config.yaml
d_model: 256
vocab_size: 6909
norm_place: "pre"
qk_norm: true
bias: "none"
init_std_qkv: 0.027
steps: 3285
Each number is 128 + 24 x the weight over its row's rms, rounded and kept within 0 to 255. Layers, rows and columns count from 0. Numbers have three digits each. The size before them is the row's rms in percent of the matrix's.

# layer 2 MLP down, 256x2048, rms 0.0733, rows 225-235, columns 1024-1279
106:125154115141137129128121124121123112130147129126129181128185111139104107128114148155152095165114150133146131125117144123186091133091118140150095112118175130138110159124125126146152080135122121135183164126153104132148134103144124087117152103176137108178124119123131102148160134152138148134135113128120158126161182158079169114089141146166110157167118161089079140118123117123152132125133111128123137214121131128140090092137122109137117136125139100099116133098109093141143149116157139191131132100120158162114128135136119116143156155129113117122124101103182149116121144115136126124105132111135153137092140105107103117153126158142111156105179117161117099100099147134148135127140091107147090136168109144138144126118109114144130120132138117100111136130148139133119139122149135
096:105106122107153094122122146148128142107125122130150161116145134111121119137137111129080163114108112133119122122124144149133122105132122148111100115112091125163139108138117153088109117113099117136138113143107166112088104149122138147139123116079129144122119145161109172125097122136126157160117162133120149106146101136128134105142135150126117122126159104123136109148121115161106145108164141153145119106125103147114099118077147132135065113100144134165159134131140103148098125099098153117168093135091132110118131107141138166104117122103105131074104100136139107132135178143090144146112132144125180113121120146110084114110145111120112119127097147155117111145133142107141163075118143147117096129127143139118118098104088075105131088142154138191098081081150171115127107151139128
100:102116124124146152091149098154126069127152140117116124146125133138159116128125139128148164127114113134122148129138136131099141132195071137135135140112136112109134111119100122094143145127137137124111101100146133134112164138128067105161154151120114139119094148137126099114074097107115123118128090129113127093140142118136154093125137133156120110127120186078134109067121132149103084116126120122175119132157133134128167130150106157146153155121122131099147149118124150116116071102126137097115171107167119161108129157144145111103107150157127125134127055093144142105117153113077110093113112070114114119156139139155210095123118102161206116110117065139122167117153123116189151152100143137117159117166121147073136136142134136157109179147121115132085134145101103148135122104111089
099:098120126157185113118116154107108116117158106145140117147156112151146125114131135157146132154134126155156154116139112163112136170073123133125111101143091121117124148130130106128160124109094152096122130126093153152129113132126117146080154152132161144150101141171113148113140133129119113129092112128108090125129118125152146133134105106095148118129111148079119160148111138130136150051121109160154131104136151105088151136126130139120157142119119107115133109107142140153161137180075155103136176097102131147140139115083169118121063151142113126109086132081141109153128150101103124127172103160164142133139141162140117174131122122146134097142068150088123122131146127171093124130085155115129103140152101139172115147188165110191082101133118132136133115099172126115139155123090132
102:133116152091137134098114159134157116120130131121128112074134127133098085152143106106142133115124125098139120122134115092111110134098122092142164149177130140099105101106113112133127106132094102152109139120132102119135140161129057081127153139107125131092167101116129155122128113153113085129155146131120116116085100116130109107135117148120096053102119157126142121151188122129106168164128101132157096105143107134113127145141143160159123115118120160130109144118166105102119121147144119101148113106124130110106156085140113108143144087136150121123128103102141092126119124102115102131129114138133117087116167163138156146106131110163120121109151112131122171151133121128078105093147126083111167103127118170110119145106135139134107095156125146128127169125148124079133133145146107
099:158126147155133145127148137144113120154127064139146168128116140147140143098107148091109124131130083158150094138146125114114120118129087106147164167131157095130150129120123134119091104123105115140103174151143125102124129119124116156130109138109061148150081107075113185107138122115137137115115110103124132178141132116127119118163135162120123119098141109156166121129114133088117098135164110077157089131088112138150106162106105111145138103071130098116178151140151113158098151120124139118125132153139128139129131144148109144121107140163103133140156116120116155089104114121124126088142137146183119133143125133104119153140112143082160152124141135135121141079122104190092121158170125110119126133159128133138115108144182143126144118120132150081111075146162105145153131121116123
103:156132110098144143138130109128168127122125166103120121127117133160146114128132175115137135126092113121109153106094145150156133150134130129171143137112129142138165144132133233145173134126097187108128138124117131133125137135108124140137129130146137129136148147099119108144199096113131152124171112111132153127150115124126147116145175128135129121121161125115133116162131165161106099127141130182165122136162146161107119140121112165126121130096125129139119125119134151135125160134154128101169130145116125143149137150098169125096122175139103120114153127122127106148138159120135088139143128097111174166143132077151133115159120141109163126120081143139140114102143123111183143130135143178151107130131117104111116139136102147120138187185196164143145135089086109111119143142113145
096:136153123079172154120135110151112126127118163124121130137103115139126135132106104150061154140138113134147106122152115127164127088122106161117116122129107148128159145143090132152143104137093145109138150175131103138144123153113140166082102119131084123097087153174141130134077136146117086146097126127139122149124118114096146146177112124125140145166119112125132172127120117141099123116122116097186131127121122138118102124116166082153090124147140131174172154121147107141115130082211102148132129127143105089135130141096121122108169121081092119103108119121138072101110102157174134189140106137128145158094133094115109154120129121151116142162097130140136139128115128122120174139131101156115128130134122096112146122139096123149137110124098139149106119145083089133101082152141149
096:082158121130111077125135103123126114128143153128151182149155140153117141136129113118122154126137136145141113141100139142132124143097129121144140172120111167160155170149089161125105150144102126108129107136105148138138136075123108108085145162133162116115100133122148116111092126138153138091170084142128139105111096103123136111123155101117119128169113120107147145158129111112165157078155102130149100132072137135110082125100113149131112130131172095156155123131118175061142108097061123130112112106121090153141146108111152099140148166115102114141156111123130149131117145113132119121122153136097147145108116102167116125126130127135162147105136118112144164144104142155142143159114117142150160124141160156127129094133138095172148148162160128134111131139131116122117141140095097
104:135170119165133107125132123138148138132120159149153121151079116128146097099134107121081157102139115119209169128122112109140162175119102139147152148122142138128127096139118117121118122117100073138114122130112211157115108165126092118120117129117111148102128137170104080101123080138123182182118102152130184147143133122120101142112144123144106171122111151111210172109105110146132143110115121122083105125155112097170111122117104153145055123127106182154086137130145149138129117119071104141132120180132131098118125078134109138083136104168151119114098131171107136130148143122105121075109103128137142153163121157121185141136126152147106142113137121151116151109127123117086114129159067102135173117103111117160117157109111164136192115115116135187155154118111117144168157123161095
095:117072097083135161129141118089124167149092157115077089098123130116122152115141134122134117123124142181151118113133112114109145108136153123126116118148117120116141147125121155098159101109148167168104139135121126093103111125149136144119074119104140162172122129111142132115083127118109121125138144132134159144118148137131138120107112098155164165142092092186135145082102132118150179105126123125083147102132112112133099149150136104116149129102073046134120150169129158151136133080096133088144102122116127113139127149143080139126155077137089140084099126123108093178108159141101159121102107104142123099139141183158110135138121116139118162098109125129141134125121108092127145109099131093109140141126143146131154126105153066110137121110147101193067133150119143095123124139114119